Weights of a small transformer language model: no biases in attention or MLP.
Each number is 200 + 40 x the weight over its row's rms, rounded and kept within 0 to 999. Layers, rows and columns count from 0. The size before them is the row's rms in percent of the matrix's.

# down: layer 2 MLP down (transposed), 320x128, rms 0.175, rows 65-99, columns 64-127
# gate: layer 2 MLP gate, 320x128, rms 0.183, rows 66-100, columns 64-127
# up: layer 2 MLP up, 320x128, rms 0.175, rows 66-100, columns 64-127
down65,095,202,268,204,201,214,229,245,247,212,153,171,207,257,218,211,220,247,207,243,220,241,257,158,178,298,147,218,246,227,241,161,247,206,208,239,164,227,225,112,295,211,253,177,197,157,221,120,203,177,199,172,165,189,200,212,178,220,190,208,160,251,246,199,200
gate66,095,221,226,167,102,194,241,161,208,179,202,267,194,215,182,191,249,174,263,151,191,247,210,265,293,148,101,182,111,251,222,163,204,184,211,193,193,210,264,201,224,255,172,223,213,175,175,179,232,137,183,220,265,258,175,202,187,163,179,214,216,235,219,114,306
up66,090,219,207,186,235,202,236,207,91,190,211,200,213,187,229,174,191,247,88,297,227,217,154,138,229,200,201,236,253,188,267,175,141,233,189,117,232,134,244,217,214,165,196,209,237,139,189,216,237,176,207,215,188,183,271,180,268,221,219,195,204,205,193,236,231
down66,092,212,198,206,212,217,192,194,91,217,263,156,218,177,207,141,228,131,251,248,231,243,221,218,192,157,121,219,232,209,219,257,113,200,159,192,123,182,213,177,182,184,150,190,147,210,207,240,173,164,100,160,168,168,218,178,84,177,203,228,220,220,215,215,192
gate67,108,242,245,193,147,179,247,239,228,169,148,149,166,209,175,157,200,154,250,277,202,196,223,145,230,185,155,237,271,234,247,218,205,314,167,283,183,164,158,222,244,205,193,268,223,168,213,173,194,168,187,224,193,224,166,228,229,177,187,191,284,234,216,229,188
up67,102,217,197,174,183,190,196,237,208,173,287,127,179,128,181,222,229,153,226,264,181,195,177,201,223,236,244,165,181,154,190,178,225,202,206,193,115,137,130,175,177,226,148,247,210,200,233,234,176,240,259,114,228,191,253,228,177,159,180,166,202,221,217,202,209
down67,105,182,218,147,257,201,150,221,244,207,205,200,216,104,144,251,180,232,249,129,243,236,162,241,276,179,198,198,155,209,238,187,152,225,292,193,299,215,206,195,201,187,158,181,196,175,201,114,204,258,215,177,124,220,226,223,204,178,194,181,189,242,213,213,177
gate68,092,199,133,249,126,143,214,114,201,187,238,98,195,234,196,184,242,195,229,227,156,174,204,168,138,162,212,193,234,217,212,219,122,171,164,243,212,227,249,154,246,220,213,202,201,199,165,234,295,160,215,231,206,202,217,197,276,167,231,178,179,228,150,163,208
up68,091,157,244,328,242,119,275,115,187,177,203,170,172,195,195,263,163,296,193,189,226,162,262,249,182,209,203,197,232,200,244,219,162,135,190,271,202,211,194,231,179,194,166,192,220,181,102,208,200,204,273,157,213,214,203,262,208,234,254,163,186,137,211,224,171
down68,090,119,237,195,233,189,189,189,237,224,157,251,175,182,231,185,201,180,275,161,276,192,241,194,212,225,229,97,177,215,160,229,191,181,177,192,253,166,197,214,213,221,201,174,191,225,198,147,155,221,221,263,149,239,235,183,166,191,182,186,210,210,172,85,170
gate69,109,193,140,291,188,88,240,195,210,150,189,216,174,180,186,181,150,101,218,126,221,212,187,192,168,154,228,244,192,209,143,217,173,173,218,193,234,161,172,200,220,186,214,199,211,180,190,177,192,93,171,132,241,190,137,208,130,189,215,115,274,179,242,221,204
up69,110,168,224,189,218,219,198,185,220,181,287,180,217,204,165,199,206,204,238,185,252,159,98,235,191,196,184,153,204,211,206,152,151,258,180,166,253,207,260,187,140,203,187,184,284,230,183,201,208,208,170,187,167,259,276,178,249,150,126,224,222,167,192,154,189
down69,109,191,258,147,300,234,181,207,148,164,230,207,205,202,237,251,187,275,172,168,229,210,215,232,230,193,144,108,174,221,205,229,230,198,271,204,211,234,208,179,224,262,255,256,217,144,122,220,242,197,182,211,179,190,302,198,241,184,164,267,149,212,212,218,212
gate70,086,170,205,219,134,229,164,117,166,223,267,206,153,228,163,203,210,234,180,223,192,249,173,260,215,218,158,158,221,237,163,146,194,172,160,252,228,182,136,225,211,288,161,171,190,230,146,217,153,220,169,174,203,154,221,275,178,179,181,173,199,207,216,186,247
up70,084,143,143,156,227,222,183,244,182,223,211,195,245,201,148,272,191,170,188,166,205,126,189,135,187,254,265,188,228,178,222,227,199,270,248,181,223,191,229,135,175,172,251,282,197,234,214,196,220,183,213,140,220,192,187,277,185,155,183,206,191,171,181,207,147
down70,084,159,167,200,144,215,230,227,295,180,191,194,168,142,161,166,162,205,145,223,8,193,150,198,184,186,229,245,167,189,249,256,205,240,215,196,178,264,232,183,170,181,229,217,219,204,215,185,185,166,230,218,220,238,219,246,185,173,247,197,251,211,163,121,245
gate71,094,123,228,145,208,247,95,261,239,229,290,147,217,165,143,290,122,227,219,205,175,235,153,148,187,176,152,121,183,201,173,176,236,179,125,208,180,173,197,277,292,217,198,173,209,125,196,112,203,183,223,132,286,148,235,218,170,224,212,165,147,186,178,249,223
up71,096,233,222,254,125,222,242,232,150,235,179,240,188,187,241,263,226,231,251,187,214,219,186,238,252,242,196,146,258,179,195,239,215,257,134,269,229,246,235,244,124,183,187,199,148,242,258,202,183,199,153,269,235,227,167,202,237,203,245,210,193,257,219,159,221
down71,100,208,185,214,220,220,180,223,209,186,220,179,176,208,220,113,227,235,183,151,0,199,227,192,142,237,275,140,153,186,145,211,172,267,125,195,213,151,290,213,225,142,230,183,183,184,166,199,223,189,243,207,225,286,144,219,204,178,267,210,236,156,159,185,264
gate72,104,179,221,241,149,198,236,147,177,189,200,114,164,194,136,178,167,188,168,178,181,258,182,195,294,195,235,231,205,204,227,165,202,167,225,256,183,253,195,254,196,188,291,236,204,165,259,202,218,80,298,180,129,243,202,144,220,246,214,294,234,216,212,113,233
up72,110,164,193,284,155,268,253,141,225,159,240,212,164,225,220,179,206,188,122,214,194,175,178,249,233,188,200,221,196,144,182,160,204,153,211,214,159,300,178,163,226,196,211,182,207,185,197,176,195,158,202,160,178,236,248,226,170,184,213,180,104,199,146,149,237
down72,100,150,263,235,157,212,212,189,245,202,237,237,210,281,110,244,163,226,191,191,232,226,160,166,191,241,231,157,228,166,151,221,211,256,240,245,203,203,202,205,232,188,209,207,286,251,216,191,132,154,200,181,195,203,188,154,183,187,223,207,119,174,237,190,163
gate73,106,210,233,208,184,182,176,269,225,214,207,201,178,158,176,206,223,266,187,212,163,143,261,223,211,201,180,262,210,189,271,245,244,239,117,276,289,171,180,194,216,147,180,145,191,231,162,200,179,142,238,219,132,118,224,150,256,186,151,203,175,179,316,178,176
up73,102,178,240,249,208,183,219,229,137,241,210,147,195,223,243,227,220,249,205,249,242,110,249,272,202,295,225,164,284,234,179,138,139,206,217,207,214,287,189,177,155,194,234,233,143,155,180,166,237,175,220,208,173,151,196,203,301,191,220,193,183,251,181,173,216
down73,104,200,200,180,170,187,225,183,224,233,167,197,186,186,209,171,191,169,160,180,45,185,150,167,211,114,130,232,109,209,252,158,141,164,151,222,137,198,250,221,225,133,194,124,198,273,193,189,211,225,166,188,171,277,233,180,163,235,187,221,218,225,183,259,157
gate74,103,205,260,190,182,155,259,221,249,140,214,170,196,206,182,211,157,220,209,265,172,233,192,131,241,199,245,234,207,175,202,174,204,183,228,222,218,180,201,168,244,215,236,197,199,215,250,258,148,164,190,129,307,148,192,226,160,205,121,261,211,234,295,167,261
up74,102,242,153,139,242,204,173,191,153,196,166,164,181,260,174,238,261,164,169,218,181,191,209,166,123,290,207,208,194,203,234,199,172,178,155,140,178,192,197,213,246,210,194,177,169,215,210,233,259,207,202,202,137,179,218,198,192,158,207,170,214,190,93,159,172
down74,098,134,124,168,187,204,254,224,207,175,153,249,225,189,158,177,183,185,149,164,74,204,188,205,222,160,224,183,230,181,208,195,212,223,170,183,174,215,278,184,243,132,170,213,229,204,188,258,132,157,212,162,192,208,223,112,194,251,253,160,158,201,224,274,269
gate75,094,223,187,211,165,186,169,188,204,169,277,226,243,204,175,142,122,231,158,151,235,217,159,291,237,205,215,154,190,117,175,213,189,161,152,201,296,189,254,229,137,167,204,248,166,201,156,204,201,151,142,172,171,219,220,216,209,190,187,267,155,169,147,251,240
up75,101,178,268,220,251,202,138,224,189,328,200,194,139,203,228,244,231,203,265,259,189,160,217,149,175,178,183,185,222,275,170,181,228,250,214,149,229,257,109,125,203,250,159,180,183,247,208,138,151,218,232,248,170,185,251,108,214,216,299,209,210,278,247,170,218
down75,094,191,172,197,192,265,260,206,169,217,173,189,165,179,209,213,280,191,202,187,0,187,220,214,236,220,156,207,221,183,176,211,239,240,206,194,216,217,250,208,217,228,192,229,238,194,213,188,199,186,223,194,222,172,174,205,133,183,227,175,158,161,185,175,237
gate76,101,135,184,228,265,137,218,218,237,158,183,258,151,198,257,187,223,110,232,255,180,167,202,203,199,169,221,202,117,133,141,200,198,135,179,193,160,228,148,242,235,208,181,224,192,202,214,190,242,193,199,231,254,207,234,173,124,218,246,161,227,116,279,196,202
up76,101,190,183,186,225,235,139,293,198,184,226,185,191,171,186,209,127,96,180,87,177,207,162,161,171,208,235,176,200,213,117,138,187,143,189,148,237,186,97,173,257,189,145,209,244,214,195,240,173,184,175,162,115,163,203,201,155,192,219,247,264,192,238,211,138
down76,101,267,251,243,213,199,236,174,233,245,168,214,250,200,205,172,270,184,239,229,155,221,209,239,222,248,141,180,206,261,216,151,227,181,118,243,154,251,157,241,201,215,193,208,215,213,235,148,265,209,154,187,172,188,176,188,190,154,179,208,236,192,206,219,179
gate77,100,183,220,165,171,240,113,155,285,178,152,190,198,282,234,168,175,190,145,190,168,167,159,171,186,205,212,219,309,210,212,233,242,195,165,275,234,233,168,214,235,199,223,161,226,280,171,231,235,162,164,208,217,156,190,249,186,220,246,257,170,216,127,248,184
up77,100,180,156,194,226,187,225,176,169,207,178,240,267,176,117,281,182,165,258,186,251,149,276,199,200,249,188,199,185,122,205,259,233,128,177,160,176,163,125,204,200,169,227,159,242,226,228,245,149,205,201,248,197,257,177,202,252,261,190,206,213,140,199,212,186
down77,100,225,258,184,202,151,215,200,182,278,194,241,208,242,135,176,188,213,259,219,118,153,196,179,186,129,152,207,246,207,198,325,296,173,184,223,184,157,165,138,167,170,192,233,206,238,229,312,182,228,200,189,166,285,197,172,186,168,220,152,191,177,269,296,186
gate78,101,199,202,181,198,202,181,236,195,94,99,189,234,221,167,166,184,181,176,227,151,230,244,195,203,201,187,170,191,145,199,205,242,147,239,207,182,135,178,199,230,197,206,225,155,251,210,223,242,134,131,179,232,192,221,219,129,172,126,254,268,136,194,216,140
up78,101,204,190,247,195,164,209,130,237,193,171,202,175,216,200,130,259,244,204,223,170,200,246,276,213,172,200,200,199,188,197,284,234,188,96,202,217,229,238,221,249,228,149,152,242,221,169,189,222,147,247,174,200,209,228,101,207,141,144,197,217,209,162,212,161
down78,100,192,243,288,252,156,139,250,230,148,190,234,182,202,159,219,191,199,225,242,174,257,162,247,222,204,280,195,259,192,171,209,290,163,195,270,229,197,182,202,213,229,234,149,184,252,145,210,238,172,185,138,262,198,195,215,173,155,179,221,201,204,163,153,243
gate79,099,245,247,273,194,170,146,198,205,200,285,186,187,214,277,141,164,155,250,199,101,181,177,226,203,175,300,183,173,246,249,240,222,152,175,177,223,185,146,191,215,149,179,213,188,217,298,168,171,200,163,193,274,210,177,176,209,208,184,213,254,213,175,204,195
up79,102,182,127,242,205,224,202,281,146,201,208,172,162,208,206,158,168,186,195,205,192,125,195,195,180,220,152,123,197,180,265,248,205,183,271,214,206,195,260,145,206,268,140,245,154,169,256,245,188,227,255,176,166,206,164,223,208,222,262,271,212,198,266,228,199
down79,103,232,203,234,246,256,193,220,164,205,291,152,176,231,188,225,182,215,195,213,149,161,151,177,196,128,218,169,183,200,207,249,137,225,239,181,225,222,252,202,175,176,122,232,219,128,175,216,227,278,216,113,230,272,147,224,180,118,202,208,268,210,170,238,235
gate80,092,230,186,185,196,204,156,247,188,132,199,203,218,101,222,188,175,191,222,281,206,249,174,235,221,136,197,160,153,239,183,231,208,206,164,215,127,166,197,188,248,149,153,205,180,221,245,179,231,189,225,181,273,265,194,217,213,162,152,145,216,214,180,231,184
up80,094,187,202,286,187,191,201,125,179,178,158,239,156,222,197,211,233,221,185,164,252,189,246,306,194,194,221,120,214,181,234,176,201,203,193,292,122,224,178,204,154,232,240,205,201,234,158,214,259,159,195,173,247,302,269,170,185,155,286,215,102,164,204,272,181
down80,095,250,212,231,245,164,172,199,165,155,164,203,195,233,182,248,247,199,188,179,180,159,233,189,198,227,208,176,228,213,182,82,215,196,158,247,170,201,262,264,233,238,268,187,230,187,204,255,247,167,244,238,187,265,239,204,181,198,207,190,213,225,204,127,218
gate81,098,196,196,237,165,188,197,238,169,187,168,163,206,115,198,224,207,211,198,207,206,248,119,106,176,182,179,155,166,201,218,229,203,221,178,230,134,184,115,140,259,178,243,242,189,233,196,189,183,186,287,192,188,248,154,201,207,198,201,195,231,164,191,231,232
up81,097,173,168,166,192,204,210,185,189,211,166,208,192,183,231,291,201,113,154,224,259,192,165,201,226,117,120,262,224,227,189,176,183,233,166,261,204,196,193,139,175,138,248,149,186,239,173,281,170,230,163,167,256,196,125,238,251,201,259,177,179,211,227,294,161
down81,101,252,116,236,267,183,196,213,208,145,217,209,281,221,205,193,176,234,227,198,301,241,228,258,218,20,149,171,206,161,158,116,191,215,203,217,219,192,174,167,253,192,182,218,159,267,198,186,146,195,183,131,195,223,113,192,154,226,208,187,174,165,189,220,219
gate82,097,123,229,235,136,202,207,152,131,185,172,157,215,225,124,229,195,203,185,247,201,187,133,214,198,186,173,218,210,190,191,216,125,150,197,168,261,164,145,137,230,201,150,258,214,201,157,85,195,200,220,227,201,234,145,234,259,256,185,146,212,217,227,207,105
up82,097,230,243,254,191,299,221,217,224,145,187,219,118,219,193,270,229,266,194,161,222,245,197,202,114,238,168,197,195,244,193,232,129,219,170,162,230,185,177,211,195,91,177,240,240,187,216,170,258,205,216,157,172,162,225,175,175,212,138,191,214,199,169,222,215
down82,099,145,183,209,172,175,183,181,219,220,215,188,163,223,144,175,200,198,201,203,259,151,240,206,190,205,200,175,230,154,177,239,200,153,173,180,162,184,217,188,176,271,187,242,227,202,156,293,168,212,142,261,223,291,209,204,181,196,175,224,159,204,263,116,198
gate83,112,216,147,190,205,161,253,195,138,133,122,154,142,193,185,185,185,127,146,171,221,146,251,294,130,212,210,271,239,219,217,181,172,156,123,244,191,217,221,209,278,180,277,206,176,113,213,221,221,125,196,232,160,183,143,245,187,253,176,151,218,235,134,160,204
up83,112,152,259,265,244,155,236,139,188,155,228,217,232,153,216,180,149,232,254,239,200,273,158,161,211,213,187,178,249,186,221,178,217,228,226,192,260,129,178,204,154,202,137,232,222,218,220,146,213,242,221,207,180,158,274,185,199,199,154,222,184,195,282,201,210
down83,103,156,244,129,251,159,239,219,223,232,166,199,138,231,192,173,211,237,184,164,60,240,218,219,244,113,250,166,176,246,181,204,218,202,216,176,132,245,166,235,196,182,141,210,221,197,193,183,234,205,178,226,150,195,230,196,249,207,169,212,106,207,211,187,161
gate84,090,125,253,295,112,219,133,183,222,181,219,201,220,194,195,87,175,214,276,192,223,224,191,193,173,199,270,228,243,224,206,209,125,250,226,198,223,182,169,202,168,215,227,227,241,237,111,169,152,161,257,196,174,181,237,163,197,136,215,154,170,210,147,207,174
up84,089,229,119,129,237,194,137,225,168,188,212,270,189,165,163,240,212,194,191,205,214,179,223,132,113,213,240,198,214,155,185,162,163,158,229,201,200,135,244,182,182,138,169,254,122,198,109,223,193,164,282,213,151,148,185,166,166,272,200,120,207,141,190,230,192
down84,089,190,239,229,210,219,204,298,180,139,264,162,178,253,258,191,199,213,174,212,149,186,169,221,202,171,233,157,149,230,126,237,96,237,214,172,194,189,230,246,202,198,137,181,238,148,235,272,165,193,191,225,219,213,180,172,246,176,236,271,266,219,184,227,188
gate85,099,209,250,165,192,178,228,250,165,186,246,214,186,153,205,220,129,207,184,190,211,231,187,207,236,196,164,198,192,155,155,188,202,181,136,180,210,262,210,248,232,201,254,210,160,246,162,220,185,205,151,133,147,208,147,292,261,172,195,211,232,263,205,211,182
up85,104,158,303,175,256,233,221,232,192,263,157,248,154,218,239,228,157,190,145,258,254,189,265,190,160,234,228,213,198,149,191,183,184,242,181,157,218,188,233,166,232,186,191,208,195,194,174,139,255,160,181,178,140,196,192,234,202,299,216,169,228,221,209,215,143
down85,103,202,242,277,162,212,249,161,232,218,173,169,192,179,169,199,158,195,214,200,317,231,206,220,193,124,188,269,192,244,280,223,206,297,213,243,199,203,213,288,177,235,181,158,175,189,245,290,222,230,234,171,218,175,196,211,164,199,128,193,237,126,204,222,179
gate86,090,122,132,191,237,195,169,184,185,246,156,177,200,211,284,168,214,242,212,136,210,278,229,120,190,157,160,226,234,183,133,185,247,197,271,262,172,242,222,270,244,140,274,213,202,201,147,138,224,135,177,244,181,181,134,195,221,181,176,164,184,172,231,206,216
up86,088,232,254,225,147,195,154,150,203,130,215,198,182,127,123,203,182,174,148,209,181,123,268,204,173,249,281,190,222,197,130,195,182,224,189,162,245,191,173,166,193,193,231,212,181,189,216,181,217,238,207,175,150,144,220,210,158,199,192,222,230,182,139,214,201
down86,095,216,226,197,183,113,182,164,162,159,186,195,188,211,112,249,146,162,163,190,136,180,253,130,167,274,200,244,217,149,228,162,128,143,240,118,206,223,179,145,214,282,196,175,94,192,255,198,254,184,243,146,224,204,204,230,277,202,188,206,226,153,160,167,215
gate87,103,186,159,109,115,152,191,216,196,166,202,205,187,266,176,247,218,159,196,278,209,236,249,163,219,209,193,201,247,175,203,158,199,184,234,150,225,122,262,94,279,252,242,207,184,152,187,227,100,104,250,206,214,291,126,252,185,146,208,169,170,252,230,230,203
up87,108,196,181,193,196,210,142,180,220,208,142,244,168,245,126,202,184,226,246,175,228,203,171,188,164,140,242,222,131,228,205,241,187,255,164,384,255,186,162,286,165,189,182,214,243,225,234,167,203,208,246,238,125,177,270,163,205,185,206,191,271,200,139,212,201
down87,102,232,198,252,207,140,234,193,169,259,186,165,162,217,268,205,160,144,182,191,167,173,183,249,146,206,238,207,206,209,218,227,109,130,225,120,195,206,179,100,298,259,194,244,233,172,226,247,232,181,288,216,147,208,163,231,162,155,199,211,195,195,246,181,239
gate88,103,179,192,222,176,177,274,143,223,135,171,161,159,207,224,126,214,109,84,201,220,148,150,179,131,201,206,207,231,193,163,207,176,218,200,205,209,111,126,205,211,199,154,210,180,99,228,176,233,182,256,202,262,148,175,292,188,216,265,118,170,187,182,225,247
up88,099,319,256,222,146,174,217,184,180,182,218,208,182,134,231,156,126,230,211,160,168,193,199,186,146,197,149,200,210,172,198,230,211,199,123,123,221,231,215,186,154,197,177,178,164,215,230,198,175,187,177,216,225,251,243,158,265,159,184,192,145,193,230,148,164
down88,099,231,174,133,208,181,194,227,154,215,200,192,224,282,207,232,211,241,185,202,244,190,163,193,204,255,219,211,169,254,107,207,284,231,215,222,218,193,211,301,137,223,174,208,186,192,200,215,208,213,202,143,187,156,215,218,207,215,137,207,158,152,230,196,129
gate89,112,248,140,166,197,143,218,202,168,270,190,170,169,288,173,200,158,199,127,143,148,146,235,151,192,141,172,182,242,187,249,165,219,157,201,292,165,125,193,127,206,218,228,198,253,196,191,199,239,216,200,178,198,186,165,202,175,131,162,206,184,189,271,165,199
up89,111,172,200,195,268,217,183,254,166,251,164,226,225,246,203,244,213,176,140,184,152,230,180,207,167,171,256,203,189,256,247,148,211,145,170,163,215,156,116,232,170,193,196,172,135,229,170,194,177,233,205,128,226,246,156,182,199,194,179,167,209,194,226,208,225
down89,103,160,278,91,281,234,157,244,189,228,160,242,201,156,189,270,275,166,172,274,205,149,220,202,216,245,166,251,126,155,300,127,200,151,209,223,164,192,171,160,196,133,165,209,215,160,172,162,229,234,251,191,287,169,166,226,201,213,250,140,197,167,219,225,199
gate90,095,219,225,221,150,266,217,188,161,173,282,252,257,203,171,221,143,174,219,233,154,216,221,198,200,257,195,205,229,227,173,203,301,231,222,104,248,177,233,246,173,148,177,206,150,137,185,242,144,170,242,175,266,222,176,252,173,205,164,178,137,125,183,184,270
up90,094,107,212,269,199,138,221,246,262,171,194,203,167,288,259,166,158,223,177,144,227,257,154,228,112,184,168,215,258,179,224,185,199,187,215,187,161,131,217,204,243,195,227,154,239,216,138,236,156,250,166,186,162,192,154,209,132,253,220,207,223,230,194,233,187
down90,095,227,203,174,247,205,202,212,189,238,150,202,223,194,174,138,244,294,264,187,201,245,272,259,205,258,110,215,141,196,163,215,187,229,239,235,136,246,199,233,212,90,211,192,229,219,276,163,241,194,198,251,205,189,244,236,184,172,297,214,207,208,203,229,177
gate91,103,246,309,233,187,241,172,225,206,215,171,196,166,192,177,217,179,182,223,244,234,208,199,204,226,164,189,156,234,264,224,182,198,206,232,225,195,237,283,204,215,151,266,195,228,177,256,188,187,180,231,227,207,281,165,158,184,175,218,195,133,252,199,166,272
up91,104,140,182,284,266,249,187,232,257,215,153,227,232,282,163,185,222,164,144,227,193,214,210,229,188,210,158,183,251,226,280,191,210,190,224,271,123,165,201,196,250,225,203,188,238,160,224,175,117,230,208,259,160,206,159,149,117,161,261,144,167,231,153,179,257
down91,099,251,166,278,157,159,199,271,188,146,209,207,175,198,198,222,190,126,137,278,291,235,250,215,229,165,236,135,192,167,259,245,152,203,201,176,163,229,244,266,221,150,230,209,263,157,211,312,207,184,201,227,209,180,162,112,189,204,151,182,172,191,236,208,223
gate92,097,189,180,250,227,173,202,170,260,154,179,173,216,239,184,165,292,148,214,165,228,261,171,243,205,180,215,269,222,173,171,217,217,230,191,205,234,205,156,261,241,229,203,137,272,108,162,148,218,189,240,220,195,225,197,249,179,144,202,143,218,233,158,206,257
up92,101,94,182,205,213,238,232,207,173,178,200,60,284,175,248,197,171,209,177,216,151,242,191,235,158,253,238,182,115,236,127,229,228,101,265,192,247,217,192,143,255,189,215,164,172,195,150,186,181,222,237,224,165,195,207,164,227,228,229,164,220,206,253,207,185
down92,099,198,198,251,215,237,141,134,211,203,200,198,214,171,140,144,167,179,181,135,257,162,231,294,236,176,136,288,202,205,226,187,202,186,264,166,167,192,218,222,164,128,190,169,253,137,278,205,199,140,170,184,175,203,211,208,233,230,160,197,226,216,242,218,165
gate93,099,170,67,173,198,229,162,189,204,209,229,290,185,156,174,269,142,194,194,148,233,175,251,153,124,199,174,205,203,235,214,184,271,150,256,182,233,170,139,181,219,135,235,160,174,167,229,135,246,166,253,197,203,169,131,172,209,200,174,136,222,207,236,147,205
up93,100,232,183,236,260,184,188,203,241,203,223,259,176,206,298,216,173,162,203,261,187,251,187,224,172,203,163,135,233,157,186,142,168,249,266,142,177,176,211,206,181,99,159,270,78,211,202,202,254,153,184,165,181,174,174,163,197,232,180,217,171,168,259,239,156
down93,102,226,231,201,191,135,196,225,212,284,195,200,177,133,161,198,147,173,107,199,203,149,177,155,270,215,265,200,231,201,269,202,132,174,186,210,164,187,267,217,166,165,173,220,98,226,177,168,196,227,158,172,219,195,159,168,215,210,168,155,150,160,185,229,126
gate94,095,124,202,233,196,206,163,219,255,251,210,218,290,177,174,229,146,195,151,207,116,189,173,171,109,191,212,183,219,205,135,199,230,151,259,188,259,190,251,203,275,254,272,228,220,190,217,140,241,192,174,132,177,233,194,197,203,214,206,184,182,211,188,307,219
up94,093,156,94,145,208,243,115,202,253,200,215,173,126,213,171,224,144,128,190,222,209,187,273,208,170,203,148,145,184,136,208,181,185,235,220,194,149,240,146,173,262,245,237,193,222,160,229,251,225,217,221,213,165,232,169,292,139,272,178,224,184,166,187,222,179
down94,095,274,150,203,139,251,197,173,162,202,227,164,220,237,171,121,178,253,232,212,242,228,206,178,246,67,208,202,202,227,286,240,214,273,206,209,219,171,209,162,229,170,186,221,202,234,215,222,214,209,189,187,193,180,194,245,148,208,167,188,171,197,128,178,220
gate95,106,233,236,216,121,172,282,206,231,248,98,190,204,163,213,178,156,273,177,256,159,205,171,159,143,149,86,201,192,167,200,207,193,203,211,194,191,224,225,121,187,203,209,94,220,194,228,201,190,216,235,130,203,235,176,151,180,175,172,214,199,251,260,235,152
up95,107,233,241,213,179,238,175,250,222,205,212,170,210,141,195,262,141,219,234,180,190,170,145,141,103,161,215,207,220,242,171,219,194,213,202,153,226,179,277,199,198,199,179,204,167,208,296,177,213,217,216,195,171,166,198,150,132,211,238,138,150,177,285,172,192
down95,104,218,193,215,224,284,181,240,148,228,195,231,231,176,239,179,153,203,171,229,314,227,144,233,183,127,227,196,181,174,183,226,176,183,165,155,233,156,179,178,208,225,209,212,184,102,241,205,212,224,161,195,234,232,202,224,164,176,206,137,171,169,150,276,283
gate96,100,210,239,144,199,194,268,225,177,127,256,264,284,209,194,179,156,162,272,145,221,220,178,146,217,220,195,191,203,240,201,110,181,190,224,155,203,97,217,232,152,134,257,253,199,152,191,199,152,202,210,188,224,171,202,166,150,166,119,197,154,218,190,218,200
up96,107,194,271,234,212,107,259,179,176,158,179,192,195,289,179,215,233,145,208,284,174,193,197,222,134,230,243,207,256,183,237,120,200,207,257,204,227,164,213,249,165,244,184,201,208,225,169,283,211,155,219,174,123,168,231,209,206,154,174,187,233,181,233,153,286
down96,109,170,188,203,189,202,244,260,247,115,105,234,212,163,223,204,286,203,226,128,290,212,159,206,191,214,164,164,170,209,219,214,298,180,194,247,212,241,129,228,202,144,182,222,202,211,191,256,182,230,239,143,197,251,182,228,207,260,169,194,161,300,182,226,185
gate97,107,119,211,146,200,185,137,233,163,152,215,222,272,184,173,272,206,209,183,250,193,235,187,222,230,95,196,284,199,176,186,211,177,141,185,175,186,216,181,185,226,241,198,228,194,175,207,144,214,98,207,185,237,138,293,178,144,130,230,207,206,172,232,178,188
up97,098,270,231,300,142,213,313,226,230,196,160,145,181,183,241,168,211,150,267,174,209,179,228,178,169,242,231,141,150,180,200,199,207,289,183,176,178,221,245,203,238,213,210,173,236,225,167,230,174,205,139,156,170,256,178,202,235,227,241,157,187,290,175,178,263
down97,097,199,219,242,118,184,157,230,186,235,250,195,172,191,254,180,286,162,187,206,88,141,161,166,168,226,164,221,251,184,272,195,191,228,174,116,223,194,191,207,149,150,243,219,182,206,165,276,143,177,198,124,215,194,175,276,214,187,207,121,183,167,210,219,282
gate98,097,208,247,187,214,130,239,224,228,182,194,174,208,133,264,221,118,233,272,197,157,201,299,160,181,201,243,161,180,193,166,187,213,213,204,291,191,195,242,166,181,176,200,213,223,203,232,219,200,120,166,232,231,224,182,268,259,205,153,167,175,249,207,264,137
up98,102,224,168,226,240,223,232,159,305,164,218,200,169,195,267,212,187,204,188,211,211,217,153,165,166,211,244,160,225,197,221,238,210,229,189,227,174,183,190,264,172,248,128,200,168,170,201,253,178,174,175,196,198,238,143,254,275,318,168,191,226,206,150,246,221
down98,108,229,254,218,159,162,218,199,232,192,175,176,221,212,142,203,198,176,161,201,422,164,194,197,181,229,134,139,142,219,195,221,259,186,279,151,236,193,221,224,218,214,164,243,222,175,190,173,137,207,230,204,177,231,200,224,124,191,212,233,179,171,231,230,215
gate99,109,228,231,193,181,189,208,171,174,148,234,161,125,197,191,236,106,192,212,222,177,215,220,107,211,182,237,186,163,264,171,153,170,148,210,173,151,193,225,97,231,263,145,284,192,228,197,217,194,164,187,184,222,226,210,153,229,196,258,280,224,171,226,141,202
up99,108,123,218,208,246,178,182,187,159,223,210,181,261,245,248,164,211,207,255,187,164,260,191,153,209,203,222,180,241,159,150,250,260,269,187,243,192,232,194,197,157,175,191,194,179,247,263,232,181,159,166,193,277,194,160,178,266,171,157,131,191,232,170,151,212
down99,107,244,174,156,154,155,221,164,249,181,228,266,192,184,191,238,241,158,163,275,126,200,211,149,216,153,197,204,173,190,196,220,263,248,251,155,173,241,182,193,223,189,215,192,245,210,155,259,252,187,299,150,174,224,279,152,161,227,214,168,218,189,240,192,124
gate100,094,224,209,216,192,238,215,224,207,171,194,177,162,270,207,244,171,210,223,264,142,192,161,171,267,159,119,173,161,212,257,244,268,168,164,199,167,232,203,195,186,192,165,258,291,177,239,143,198,148,198,146,247,175,217,230,247,212,188,189,232,185,234,170,217
up100,089,190,158,194,222,186,202,231,274,222,230,226,184,213,162,157,209,134,179,173,157,201,203,183,112,174,227,276,154,178,62,216,212,245,241,287,226,144,178,149,233,249,232,134,189,203,202,204,144,215,222,244,115,250,157,172,117,185,214,192,198,210,177,191,166